python train.py --num_hidden_layers=9 --head_dim=128 --hidden_act="relu" --norm_eps=1e-06 --positions="learned" --init_std_up=0.0176 --init_std_down=0.00414 --learning_rate=0.00227 --lr_mult_o=0.625 --beta1=0.95 --lr_head=0.00708 --final_lr_fraction=0.0 --doc_mask=false --train_tokens=649100000 --dataset="wikipedia_en"
Each number is 500 + 40 x the weight over its row's rms, rounded and kept within 0 to 999. Layers, rows and columns count from 0. Numbers have three digits each. The size before them is the row's rms in percent of the matrix's.

# v: layer 3 attention value, 640x640, rms 0.0875, rows 22-68, columns 256-319
# o: layer 3 attention output (transposed), 640x640, rms 0.0472, rows 22-67, columns 256-319
v22 096:465537511550472486498460526509473487507509519498440480520492457476524466507540496570507476481514432539521565434519513462457450515461476491446505502472474481453562439542532544496498451580480528
o22 084:553495549509535528475566520437479539507533558515467498454479520529436549542481576461487573495499542509420513487547468448506546478468507479442565518503481491541510502468501395479544416558506538
v23 089:553515482529508493520483526477494459444530418482548542549457516516521482524510514485524523468479570584557592439450520571581470479440443499462467527517548470506490515510497511580513552529539589
o23 081:461541587532495498448458438515463583553430498580489522398442583532483483544540516542563524512484388412446477515490450485503520488515575497469576479492503581551445524513559508469500476472412479
v24 093:530421472535540500489536551561490540550541477454547476477457489507480482456463516509494520535511455410487425451477425560542504544510513487449483472500482449558509542424529445446545501525462463
o24 085:451552519487481530537506548491494445486493478521507538495550527478486511450474486467517466475538557488504527529493577485450512502498540458507502455497559527479450501479532552462521516475526576
v25 095:449487502540551522473534435488488556560550511483523492503441513554501568441486486540518568555487486524501423472515481530521534526441468526486496497477482567512538574476462498503647459495537531
o25 094:571517483556455420518532567502530411590468458484524444519535402466400502510448493455476464452489406508468518523494486490515470495537480512640537522515497468479541470514512495496513477464503496
v26 094:515472495490423493487513487497460484552518560481508544450473541529536483516451460492480540479510610513459457555468570478537524526474465495456504532436487518511516492535488531521422552456477503
o26 082:521541442516479549517503517519549518523449485478507502513555454499467580490499556484471481529580526533427524469521509456542491519475534443567468471527539516547487431510591518514455462509478576
v27 091:440461470555469484494531478430500576477555401465442560546514513521517572509514520548375538430536480500506485431515487495476504490503530549495437455440487507514558465501438551466468529590515480
o27 088:427578474488445596558526489551404513458501469515481403535489534513479400493421463402543477499512543493486481525493539542552555574468447503433601518505483562539452499462457468438519478527495567
v28 095:499461485494467463497524531486513533492512393516514461530486481591505572576523491536475508579511475545595521475484466584535516484490426492534474561515551518524502525508415459426519485488498492
o28 088:470581497535465584581507507492465445482478516442508532496570510468571524479526518459444473449496408550476504581464481460448465471492480528441495514534518450483478497519510561499554451442491524
v29 093:438469502550485575459512525531532476487468504475513440468435531537490535509451471551442606488492452570468504499540582505522538524586533424456503459493530512526559556412455509510533422520531543
o29 087:536504466527497477545588553469497512430617475492467542468583513530518475427486502491539533499491552533517474498510432509518460498476521525535478470581487485497454477540446516510470485513578560
v30 098:469424511498455555527504509490537453429433508455458406497494486511419500456486487520541556476540421483487496488522567501443553439497492514452540545521507509481503591464469490530494458480567465
o30 083:425497480459573428539471479481430503456574443474497555479468480540626487498576484525510518468506616493545550537476467523548471497447491459541497490475519494485518528520502426526553445520520555
v31 093:514561466482498431491470522429555520448505530488531457501476478532566505481564503534545573520518455559450485417500468489505484522476459499506482451479487547528486511516511490481461432513559495
o31 090:485442442528476527519536528487482531543501506434508423537527434552471493557468487485525410428472491503552483565478528441452483534465472528430543519483439467527492512530503536525524522509439512
v32 101:489523476550462481504440577521488512421542489507476540596493446530473503496465511491478517471485526524494534492513501460516532479466457470473542512535421489488509500540492514606482506547520512
o32 093:487480527522471492528566415466515584483443490532512500471493505520510559554465435487520565491500426489448520520518488495448468496544574534501565507526574592560483521473502574453538497534478478
v33 095:496463514535499446513569545464495535503527548497463480519539515459533600524520580465438474440514534471469521538465506453513505522472510516500508462477478581474517539513504505536394489514452472
o33 091:523545512527508486524450419480559542486428483492517498492442450484491469466459500496514455455515518504522572496492466531568484480523454529497463523559587473571491500503494459493526509514524507
v34 098:529523511475488428476505423487431497521496607484479483459499494523429507459460501482444541464501571486524531561492509527448451500519529455546515456506454508530426447560454520552456585450469450
o34 090:469479484483503486496509545519538511446478449627461509588509548510496541530487490518507439590541552451459401476515569515626500512449487547469459522507469512505550511454475392446524407540545550
v35 089:458509504494433518537540564563463509473556497467516542483519470443515413516488538456497464409578566455575493451486497511408556513502464507588536546524499483521501494544515485551462510460455464
o35 084:500473519577585427480479522475500426472419475463512539526423554423469558510474498475497512579605443541502551496501480519481459493522498455448483485499478501446480561504448504475527503488465485
v36 090:511465419494500470548461478489510527462508546466509469434467431508467506469545526536517523416505494468431469480465524468580470566410491470487521472512552510463552489478464437559487464559570548
o36 084:459569506484550456507571521522478457507509483506407449568509514541523540490498477474498509477481524466525498490568513522504523511511510519478523501476484420536441572580511492460540509494499470
v37 084:533523510527499474462549511576482532445449489516505510568480516495502564536495470532478531554572492505455481538503512527541496498499520572425414490504496401484485470521486493474478546579417475
o37 081:495446475501519471530444507429550523508480454536475496438476548462496539474473509447426520462489491497522478532537586535556466491487427501511505485530512575515467464489490528469527524420530449
v38 098:475522549451455513468428466503501511493441531458521521482517431472532505469518513438521449506429532472464408534457470417501467478465502565520476490456459540505521469483418502513524402456549512
o38 093:539519467517473468537511602481500495511495472456435470545564525534485461485520453511521493550548516487444590541522459568492498519541527503515490615466532512513538540466504546543469528511573476
v39 094:480544453477499552558544512501436537501492435514446443440552563449432405584445481509503587496533443529506535469484471559573515573544496481457501460590526494484524532477507514542515489612474511
o39 086:552490605472552545525497493501464490512553528488582516519459459542516522534537496511484490526412545456474451490505447596537405469485516515537510531476438498485474499442477483474463449402515523
v40 091:532509498519489445482492486512508454515415557478528436528527473517564501521512507534477434525458422531528458474487483528533497525578448457536545411511498499526484550555606430445488557534448599
o40 082:466480474436549507481476454486481529490519489473508504498524516493506430529481499487464552512474538449491547469547506526431493534472543516480575538540491458475477434562420515472472564439523457
v41 097:516554532540503542505383425599483495523463569499517564494475460461518532472460555455526469489401462557467400523459511455455533489552514426494549487503487460556470507432514524501584527467526454
o41 084:528496515471489531444572524465542508528491508494455530506490504493504467498380467509512468503507539458490517424479514500494508494511525477517411478445505544505520458554434551468505478474465505
v42 097:466536451531411490520516479461520484522525513424508576535463470607468452547499491499515506624500552467456460475528516472505451469506496479491486512452541516541474450555477512535592534470502594
o42 091:536484539458521455467479509476519481441503536482443481471530533508485417474446463435482484487569487503522433526502475490453460575496517570520516490549489490507527503480517470494483513522482506
v43 089:417539562550476474476521470533527481510493480540511478530535540460502478459515549513558487514484555502482482519568530439510552523443496506551429453511497492518547476546449515544465519518496556
o43 086:518439501472534555505508544498455516559548573454495591552461481514489578509483510484439449518522443555470480508497446541465504496595490496439495482512478457495478498508515450488618506474535488
v44 095:495473483492519538437484542473435545537536476479486478511431503618549480554487503537449515482470492526443478479493439522529514538516529524482470493502489512488528500478481610507476515499419519
o44 088:498509466471435432526542443536459485442542526503482596493513508437507491406536535475519527484561468463515484540528495471532520464463516499493541476463463462492445474533491520494409457526445493
v45 094:470468474552497492482569500553435469536482550484514499543486516526533514374461507484589438446441517540556476561459550446514497486529525506472539476455599454525463505541519464547510526492457579
o45 088:460447491520498567459531523431483577485548471486508520397519542496469537572517509489465509458526429525521542471465499559502526475510584469524446496467476510477459510444479565435498548445483458
v46 098:543528511437499466523518394518509490458497430535569490466527504541458479490508521515475475532575445513513449508554510520518509473522503525562516458483500513486442542483529466525524480543508438
o46 092:541490460494514529560495535498428499523475522516481428521500452480473491511497487460428549428459549457483520530513495556512466536476491553451521523465521464501520477473480457528545548458502505
v47 097:516540458426522458488494458512522517444520548455577492528534465492528492468455527487503522521471486454474504429465506567465478501552484425509515513498534485567561531548560528458578449450484454
o47 091:452493560488493481469513525481486438465479544629482556508492484501512532498526500492545454532475536473446416535492519405547474517462542498498538580497408501504337514521451576499529538527538467
v48 094:452519442453492522485549505448477477529524499504534453523468490464492527534453561439491515567532442451518573425518518496561439456454449460534529517445587505497504510517539452497536477513522547
o48 089:673529548487531440535530562433578507436496433484475460511513432504478453482421444539483469534458522507442421477485409530417557549537561501506493517497463533589529478449499464512474510561420505
v49 093:510582571466504561449474471512478537527552492557570563538515497553546484540455515446536442581408555491523446445497461516534492471548458478529501526461488469517483535594517531509563496443412517
o49 091:540444426441537572517507552478465434557474534517496598480441482454393548563536486481480540587497453519496562533525513452441511538537528530468495474456505523510560438455542506495482480509556458
v50 089:511582531541504520497451455555457469419550520499519506512536511475516485444528448466503527511515465531481487506480452568501529497475515454454542509517540452472478508494568554544551474527490479
o50 084:538411481458517513540587513524469489517430520509441533391409466430498514503574531456515524427527519480590543564481518475501467460498518529532435492470501484523520455543454566465470472508559480
v51 090:448556511491513484482482510463451545470571519568526503493467438560498505516469488502476549430472440469499456544512540481472493501497514523531527505465434468496445414535534487481427499530531585
o51 082:500466536502455552488528495537533590522513496462514555511535520538471530505457468516502537496568553491507501467463411434576491436492520522450523580498451482516582506524490502419506473482486495
v52 099:441437443496508439415548513519485511455560545456567545550514506479570585460495608493490455508459530541408427456536518454465458494521481469435489507538589480537466532578529546427484516452493502
o52 095:483522492488425627487486544513507470510415514513446471480488477469501461551479479519578459514556497585494490498498512512480459527531505560526507516495455523468395455428442478523523517501523480
v53 092:483597548448519454521465471521457429454515494535471513556503498465485469487439576440560489479512538441492510423466465481475542497420533497521573514543478448459529430520494465559582510465473518
o53 092:549463443486530453506509484555548495567526463520572476497452452508480518500528498589529477522515489539473567507534469537539460515551489483442541469494529610514418485524548454465559551444464490
v54 099:500531474509520528525502507479463532509514450482451498478499445519454453450426459519502527441440468467501526542508508570494543527436500506511574515522476467495588504468508473462466502527524489
o54 088:491411454477534465467538519541471467497528546469516523535488611501545531498530597550502454561481455503541508408538429453493587524525526502490481395451560469489440601483487485564480521487562491
v55 088:580465498533424523488478462519491497508467555457504521488501475468449460480494526467475414520489487430441535438514419417479479529526502505536493474530475498500495472494512479520515479434490463
o55 082:435509466424567523496506574543444487459505493558549461494504527507477558498526549553475556490432546595493444464554503496507512486488502527470517472465500517500516544548484416509468506528462493
v56 092:457463554488554561570466517483467535477493501458459463485474417482527532564471527525490514488441402430549544507491528518534561500489473460590477569451517486428458496437482466470492599529421517
o56 085:519575479498512390500517436470481448549502488480501487477502613506470530507466534505329514580536589492442472444445431461517500498417528535522569497492475543472515545527530495493430467444484511
v57 092:529485512433475491504444499550433489551443490468523438447452499480488501505433536510481477552490475539460473563500484487384501412522563548519417498510474531537435521481469550485496531474536564
o57 091:512540487516528484557491462427496557451562531544483523495512501497561550460472467525588488470514507479534482501526448520544501536527469401535596556495561498500537445502532479506452517498502467
v58 093:473521473496526488468546537432500468442520530525492521486459478451498488494530452496577476440474476549483518596562452444486491508412396518502580548466439601496537430458512477470456471473543490
o58 093:459513499512502510498416438479454437529495485425513475490592494583558465519459478504432533535474533478499495496495469553556457506527566557488481494546523500509519477530583517511495513508488494
v59 092:529517489523490555494552552545526490503440531463523498462506451429489502454493457452533519416489524465544489485535464487511489444457541467427517459467437491497479542471522552484464546471539443
o59 095:466482490460429497508531488538425550459480465519409501489575474491456444496542475540462449492450520514481488546476590486503530608524518469513503523509516522495500494538461504488432518555512520
v60 103:449539452469464448488517454480478432490485467497524460468512552475423539546451538398541497514484499426485519508514543447463454462528583494521545545499524566515436550543549458462442514437524518
o60 098:477491503523557547548589528495520436561514518498558462522468482545475499474522449520500479478517506495572484490498489550682549535560419528562472518582459439517557463496520442535470501550513489
v61 087:538498519489552469487448513481534455553474517489461586495522467474528436496543497462512511470477423517472511570466556516525440537456493526515547510483542525526499485412515418537478488527498437
o61 089:403454452491496496499494469532540513511541484495492444534437505534456427435507493507527508499511519489484451489511479446519463563602593481555445474507432503504454439585541562439499564476480491
v62 092:526475572489522472548491483484469463622479533522493437460490497510598488485530484488526445556480497507477492555540505423491482494465547518535575489483528515452522518491460472509528592491366518
o62 088:458462488480555485493497492499546473549495548481505473485566506498508540493430532443475555529520476530467494453560507555402517568519488525532444463477433475602515462505562537538476468497542470
v63 094:465427455526462473420572482492500531479526472467496476483471459468583530457510488506539491464425507501551450489490515480518515500538534504524458518504499472477481483481472556477486514518514529
o63 094:532517513600472542518482434509484543513453485506552477547522547512419512554418544511443426507602467578515513494497419503523467428517496493535540511435448517481550525530487556489487507497512468
v64 093:441433447393470432462549446526520468494567457541526499562479558411522464531501624467485413450583522469545509496548505466464505545505547527581508497522444450495470507541476466550500501482519431
o64 091:530517492563514450496472527517481471506445541465526505526531411532499528466472479497520532518478545520428504436511429441541461517556465532513417479480507519533546486475521419502565523448497464
v65 090:518518502511491513586476494435462454535559463498482470536506505527574504541534499537555560467488428474547518497552466453513514471491514478488457495484435522471481501485479491551520494440421460
o65 091:567538454519462464471450485516534480514506541506580474480520409495428439529432578493462529556445530496498569519535440495504526519507507546531566486578489448513545495549548448511501534489548556
v66 092:414424506519419434530484471506495466510514486482488474567472490489510524445446435593504523521527462545402499536487512481464522537477519441473520477503498529416618485427466496517485571456504546
o66 085:439538446577531591499479548475473533519496491562547429553496554521540481565521507463496596433447535467474521468467467520540535496458526511523488487497564449506487559514461529460496507548445521
v67 095:536504414497403466446560488531525459469509509482532464548522493501511554488484497559534503436505486489523515440498433522473500562506553527490511490532515560548463525611559516517561460503524548
o67 089:481512612539496490497458510443456575477490484600490501486497556537537529537512557479486556472504567483563474586470511456432498484473506491438508447559511448495493478502485494458498562468526495
v68 094:494541506508501512533532533511499520442485548465500505510532468414482487525507506563527486486470520530436453496556494565503544421518500523538496561619413438483447529467486526549461506539478497